From a checkpoint of a small transformer trained on Wikipedia.
Architecture: LayerNorm before each block, rotary positions, no biases in attention or MLP, untied embeddings, normalized queries and keys.
Training: 323M tokens, 9845 steps.
Each number is 50 + 15 x the weight over the matrix's rms, rounded and kept within 0 to 99. Layers, rows and columns count from 0.

# up: layer 3 MLP up, 1280x320, rms 0.0791, rows 599-636, columns 280-319
# down: layer 3 MLP down (transposed), 1280x320, rms 0.0728, rows 599-636, columns 280-319
up599:51 35 57 38 42 51 71 60 75 27 46 46 56 71 62 62 36 46 46 55 34 45 68 23 42 70 39 44 48 55 63 28 39 38 35 36 57 77 39 18
down599:44 60 56 72 34 40 60 55 49 57 55 49 48 37 70 58 42 77 65 41 46 15 43 75 65 33 57 39 59 61 56 43 32 68 61 57 75 70 70 28
up600:61 64 32 46 71 66 67 52 51 40 46 36 65 40 44 45 78 48 61 48 37 45 24 72 41 15 43 18 44 39 61 67 59 44 55 69 38 51 35 70
down600:27 57 47 42 80 29 47 55 52 80 50 42 37 48 59 54 64 52 47 41 55 65 47 45 52 38 87 58 47 57 62 24 49 37 21 41 62 55 57 44
up601:54 40 38 58 70 54 48 52 56 60 61 48 40 48 45 21 36 42 57 34 41 79 47 37 74 58 71 37 60 38 53 81 50 82 58 51 59 55 52 82
down601:48 65 70 53 73 61 55 63 48 99 59 42 53 61 56 32 47 37 45 51 31 54 46 47 42 50 46 56 55 70 50 52 56 52 45 28 65 50 39 73
up602:74 44 55 58 55 59 38 64 48 27 63 80 51 44 19 53 70 49 38 72 20 38 60 13 40 69 38 57 37 74 43 65 48 37 67 44 47 45 42 47
down602:24 37 50 40 52 54 62 62 57 19 23 62 06 58 31 61 44 48 55 49 71 68 39 71 63 44 44 42 53 43 53 73 53 62 65 70 23 62 57 32
up603:47 32 17 78 45 61 51 49 57 38 50 70 39 38 49 41 45 39 67 48 52 63 55 65 50 28 68 61 59 45 58 49 46 54 57 49 56 59 49 49
down603:43 61 62 67 21 51 76 50 59 51 49 67 44 67 67 30 49 12 62 59 41 61 45 32 29 75 54 53 53 55 67 44 65 41 38 56 52 41 25 42
up604:57 37 60 42 72 43 88 50 42 49 74 67 62 37 67 83 72 82 39 81 44 59 24 42 21 51 60 39 46 50 41 26 71 53 42 38 47 45 37 30
down604:64 31 60 53 34 67 58 54 40 32 61 27 29 32 86 50 57 59 25 73 55 51 33 39 48 53 46 59 64 20 58 75 58 36 36 56 64 55 16 41
up605:74 37 45 32 48 25 23 51 62 57 56 66 51 54 48 89 52 49 39 49 45 60 51 42 51 44 42 44 28 67 53 42 42 64 43 53 48 52 42 55
down605:46 46 21 59 48 55 50 61 73 67 59 64 68 53 52 28 26 42 54 30 25 42 43 33 66 65 58 38 43 31 48 41 53 52 54 45 40 48 45 60
up606:36 50 27 71 56 60 56 71 45 72 54 55 37 63 33 47 49 52 63 63 48 55 09 59 70 53 51 58 67 40 61 56 31 47 32 54 35 60 63 72
down606:55 59 60 48 48 59 55 51 31 46 46 48 59 80 49 48 44 44 48 89 86 42 58 53 60 57 14 66 69 53 73 47 25 44 59 47 38 54 67 51
up607:55 68 25 56 36 53 55 53 48 26 64 56 49 43 54 48 70 31 11 53 65 39 27 42 58 44 59 86 64 27 66 47 40 30 70 57 61 71 57 37
down607:45 58 42 65 56 72 50 65 35 47 49 34 36 62 68 45 25 63 46 55 62 60 65 54 55 33 51 61 23 28 63 82 41 65 99 73 46 71 34 35
up608:28 35 63 57 54 39 78 83 41 54 58 52 50 56 56 30 65 37 64 54 74 71 49 44 68 38 67 57 60 38 33 70 66 81 30 50 59 50 56 70
down608:62 48 37 58 41 28 57 22 53 52 59 39 44 46 23 60 32 72 39 34 39 40 47 53 65 19 30 41 60 41 66 32 60 61 64 16 63 68 46 34
up609:52 67 70 61 41 38 51 62 63 21 55 77 43 17 71 48 42 46 43 35 61 78 30 67 76 54 62 52 38 41 35 58 81 34 72 67 57 51 56 16
down609:41 64 78 19 55 40 59 65 51 22 70 31 54 25 64 29 80 60 52 49 48 66 47 32 34 45 53 62 53 43 60 50 52 66 36 28 51 57 56 26
up610:30 30 50 31 38 44 50 45 47 49 67 64 56 50 44 66 90 38 40 64 61 39 42 39 63 52 53 50 68 27 30 25 62 65 49 36 39 76 57 33
down610:29 41 32 64 31 52 58 38 65 60 81 37 57 45 57 54 64 31 59 60 66 69 59 69 43 77 74 56 36 53 29 37 42 65 44 65 68 64 06 39
up611:68 59 20 56 46 39 51 75 68 24 53 61 45 93 35 46 50 53 57 89 74 43 65 33 41 20 57 40 27 62 64 44 41 31 47 37 53 63 43 50
down611:41 45 50 90 59 55 70 59 53 72 48 42 14 35 12 55 47 61 54 49 49 66 46 61 67 48 74 42 58 45 99 82 47 55 52 60 39 22 12 52
up612:46 44 55 39 44 46 71 89 59 45 50 45 64 52 05 20 81 68 73 65 54 46 52 42 60 49 60 36 45 53 49 38 20 53 53 42 46 74 63 53
down612:41 59 50 46 53 44 72 60 51 25 65 62 40 26 49 63 63 45 52 72 52 30 79 39 40 68 51 36 44 51 34 74 73 62 58 22 63 95 43 36
up613:57 53 34 62 42 41 58 55 52 54 37 40 69 56 68 24 42 70 45 45 47 44 36 74 55 33 46 65 45 63 75 36 66 26 62 31 51 59 57 66
down613:48 81 49 51 53 48 85 49 57 99 38 48 44 40 42 55 36 54 53 81 44 51 58 46 31 34 49 42 41 44 65 44 51 42 57 33 59 38 63 67
up614:55 39 42 30 63 36 56 54 56 47 50 33 31 59 69 10 48 57 61 51 44 47 48 71 71 52 63 62 30 34 70 43 42 58 59 69 28 57 44 64
down614:47 30 61 52 53 55 61 60 46 72 31 49 47 62 41 62 74 38 60 54 16 42 25 67 90 62 52 82 35 60 57 42 58 48 53 47 65 63 30 78
up615:89 47 65 63 56 65 69 73 52 36 82 41 55 43 46 44 49 49 48 60 45 65 61 44 81 75 23 58 42 52 75 41 58 66 68 27 38 48 66 41
down615:45 59 58 49 42 56 48 44 56 99 22 14 48 26 51 32 32 40 46 63 57 43 31 69 52 55 54 72 40 32 31 68 34 58 59 63 45 35 23 56
up616:24 42 59 37 55 32 58 53 49 62 31 80 53 45 43 53 53 31 49 43 34 57 40 38 75 46 48 46 38 60 63 56 45 49 56 43 33 65 37 51
down616:66 46 60 50 56 43 36 48 54 41 38 55 65 34 66 30 36 35 68 20 43 26 35 54 28 42 76 35 32 66 55 38 41 42 41 45 50 57 57 51
up617:39 40 76 64 83 39 46 62 67 63 53 57 26 64 43 70 34 69 47 59 48 48 67 65 36 39 38 55 42 45 32 63 38 72 32 61 42 54 55 30
down617:42 79 21 48 42 45 71 70 65 61 32 62 49 34 29 74 47 71 45 22 25 49 37 72 30 29 60 70 58 34 57 96 54 36 31 62 37 58 54 27
up618:67 34 49 53 57 47 78 99 59 40 52 78 48 41 59 41 67 38 52 49 40 49 59 74 56 49 41 53 49 50 51 39 29 76 62 27 34 53 16 45
down618:42 33 54 39 56 39 44 43 68 34 55 47 41 38 66 47 20 44 85 58 66 71 54 51 63 48 69 31 38 64 41 73 48 34 65 43 52 40 34 86
up619:59 59 42 57 59 20 64 43 69 53 45 31 46 80 69 39 53 62 68 75 51 55 35 66 51 51 60 58 72 42 57 88 43 67 28 40 54 73 77 57
down619:24 59 58 36 42 20 45 48 61 32 56 11 39 46 48 66 55 52 71 42 65 60 44 34 47 39 28 51 51 36 34 78 60 73 46 38 53 31 64 37
up620:49 73 69 22 51 42 51 46 57 37 24 45 46 66 27 67 52 34 50 64 29 50 44 39 51 51 41 37 34 31 55 48 31 48 25 42 57 77 66 62
down620:49 47 49 51 53 31 26 41 73 49 50 58 51 63 56 90 39 65 31 78 62 43 78 44 60 55 61 47 57 49 42 56 70 29 48 56 38 70 46 46
up621:36 46 50 28 68 44 49 54 69 46 53 67 49 43 54 55 19 40 41 48 28 48 62 39 47 59 37 45 58 66 39 38 53 62 42 36 52 44 52 61
down621:69 40 58 46 38 61 64 42 43 48 50 47 52 58 57 65 53 66 72 34 13 47 83 37 47 60 61 45 26 35 49 39 73 50 67 48 39 44 64 48
up622:47 36 38 41 44 60 41 60 70 46 65 57 42 68 49 57 49 25 80 64 24 65 70 50 69 41 64 63 51 29 36 51 80 55 53 57 09 54 68 53
down622:72 47 68 33 60 63 69 86 54 44 33 49 56 50 40 71 43 55 55 38 45 62 43 62 86 54 19 56 53 74 44 43 39 56 57 24 40 58 59 22
up623:58 61 37 55 49 59 64 64 69 43 78 62 51 55 63 38 57 65 38 60 48 72 54 19 55 33 40 50 39 48 63 37 37 45 34 58 35 46 38 47
down623:76 53 41 20 43 30 65 14 20 50 47 40 56 49 55 66 48 37 44 55 69 31 41 81 34 47 52 54 56 58 64 22 35 30 82 46 41 55 53 66
up624:52 43 21 50 43 45 67 50 54 60 61 59 50 61 43 58 39 42 34 53 50 36 27 34 72 31 65 54 81 51 58 38 46 45 22 25 51 61 53 37
down624:57 45 35 59 71 59 46 48 68 77 63 27 27 47 40 31 48 48 58 48 48 34 63 70 58 59 48 72 74 38 77 42 62 30 43 38 50 34 56 52
up625:28 45 31 43 79 41 43 71 54 48 74 50 72 69 73 37 42 48 57 54 57 55 20 63 69 44 67 17 38 47 50 39 49 46 48 83 31 63 48 51
down625:58 72 87 52 46 61 49 66 81 82 47 44 34 45 32 47 41 67 44 47 72 54 72 50 57 42 47 52 25 81 45 58 56 37 59 24 41 44 52 37
up626:36 46 60 48 48 21 44 58 45 63 36 61 75 30 75 21 59 55 38 75 58 36 58 64 39 53 58 41 51 31 71 34 59 45 36 45 48 65 60 88
down626:49 22 40 41 45 58 45 49 48 60 65 50 54 45 32 54 59 55 46 52 50 45 34 81 52 56 52 82 48 54 19 42 34 74 42 78 52 45 68 65
up627:70 23 41 27 68 66 60 56 50 47 38 37 37 55 32 50 43 51 60 25 25 44 60 76 49 45 59 15 76 61 65 28 29 51 31 48 45 53 43 28
down627:48 36 25 39 57 52 84 55 36 65 60 48 42 57 47 61 53 58 66 31 31 73 43 71 74 47 64 72 49 68 30 61 39 48 50 58 56 64 47 43
up628:49 31 49 20 45 48 79 41 48 48 63 55 38 69 28 37 52 36 50 47 57 30 50 26 91 31 48 60 46 63 35 40 21 69 67 74 49 45 50 53
down628:23 22 14 36 39 76 62 38 47 62 52 58 54 37 38 80 50 16 67 66 39 68 59 20 57 51 61 64 47 52 40 31 54 67 41 75 59 65 40 26
up629:47 75 52 56 41 58 70 45 54 32 59 65 45 74 55 20 56 33 78 65 51 32 79 76 74 39 48 77 39 42 72 45 49 52 42 13 56 57 60 52
down629:36 42 57 42 72 56 33 48 29 53 49 48 37 63 38 64 47 43 58 61 41 44 58 74 59 65 62 75 64 69 76 26 75 48 30 29 43 38 46 27
up630:44 49 60 38 56 48 34 51 86 41 39 57 46 45 70 23 33 26 88 55 51 67 35 88 53 18 30 43 54 53 25 24 20 52 69 47 44 51 68 11
down630:61 53 47 65 62 59 61 33 40 57 61 45 20 45 37 76 60 56 42 49 42 80 46 55 26 58 27 68 57 79 58 25 51 50 68 66 69 47 55 38
up631:69 61 45 45 28 61 84 49 58 56 79 55 70 47 62 46 49 64 43 52 50 47 62 62 61 28 50 45 54 29 42 65 29 50 60 44 49 58 41 51
down631:58 29 63 66 80 52 25 30 76 45 33 45 30 40 36 12 47 67 46 55 32 43 42 51 50 57 65 44 58 47 48 50 61 51 45 37 54 45 57 55
up632:41 35 33 67 45 45 54 59 48 68 76 30 29 54 62 55 65 36 50 60 26 34 41 50 35 53 60 44 25 41 23 69 86 73 61 28 56 66 59 68
down632:65 57 42 53 64 44 57 55 60 99 52 56 50 49 38 67 42 71 33 50 63 73 53 51 64 56 48 48 49 52 64 61 61 37 39 44 71 52 58 54
up633:54 25 63 42 48 49 68 49 61 64 74 70 69 75 24 50 67 68 57 61 40 36 66 35 47 33 38 39 26 66 36 51 65 56 74 43 60 59 61 55
down633:50 57 59 48 50 55 43 24 50 29 63 14 56 55 75 19 44 69 50 33 41 69 48 52 49 49 56 48 48 54 55 38 20 44 20 28 37 72 57 40
up634:66 57 55 51 61 65 39 66 59 54 86 49 50 51 43 56 63 78 60 49 49 69 62 39 52 76 57 07 52 41 45 53 41 61 63 35 67 40 64 47
down634:55 52 42 61 50 36 32 50 51 94 39 43 43 29 54 56 49 38 59 25 35 42 41 36 34 47 83 54 47 27 40 60 34 58 29 55 64 36 71 37
up635:36 20 33 46 50 46 75 80 45 65 45 41 42 29 45 45 37 49 37 77 39 74 63 45 57 35 47 45 64 30 32 77 91 77 34 24 51 77 44 70
down635:37 67 45 45 43 14 67 48 57 99 53 57 53 54 33 73 60 49 65 48 57 70 61 74 50 40 32 56 67 45 67 68 37 55 70 63 55 35 32 52
up636:48 71 19 75 51 49 55 36 50 49 45 58 63 34 46 56 49 66 75 76 44 57 54 27 43 39 43 76 63 48 57 58 19 72 51 41 24 71 88 44
down636:27 63 58 68 38 40 24 40 48 53 51 60 54 64 39 84 49 43 50 62 39 35 58 55 55 54 35 41 47 48 33 47 49 56 49 33 38 68 56 65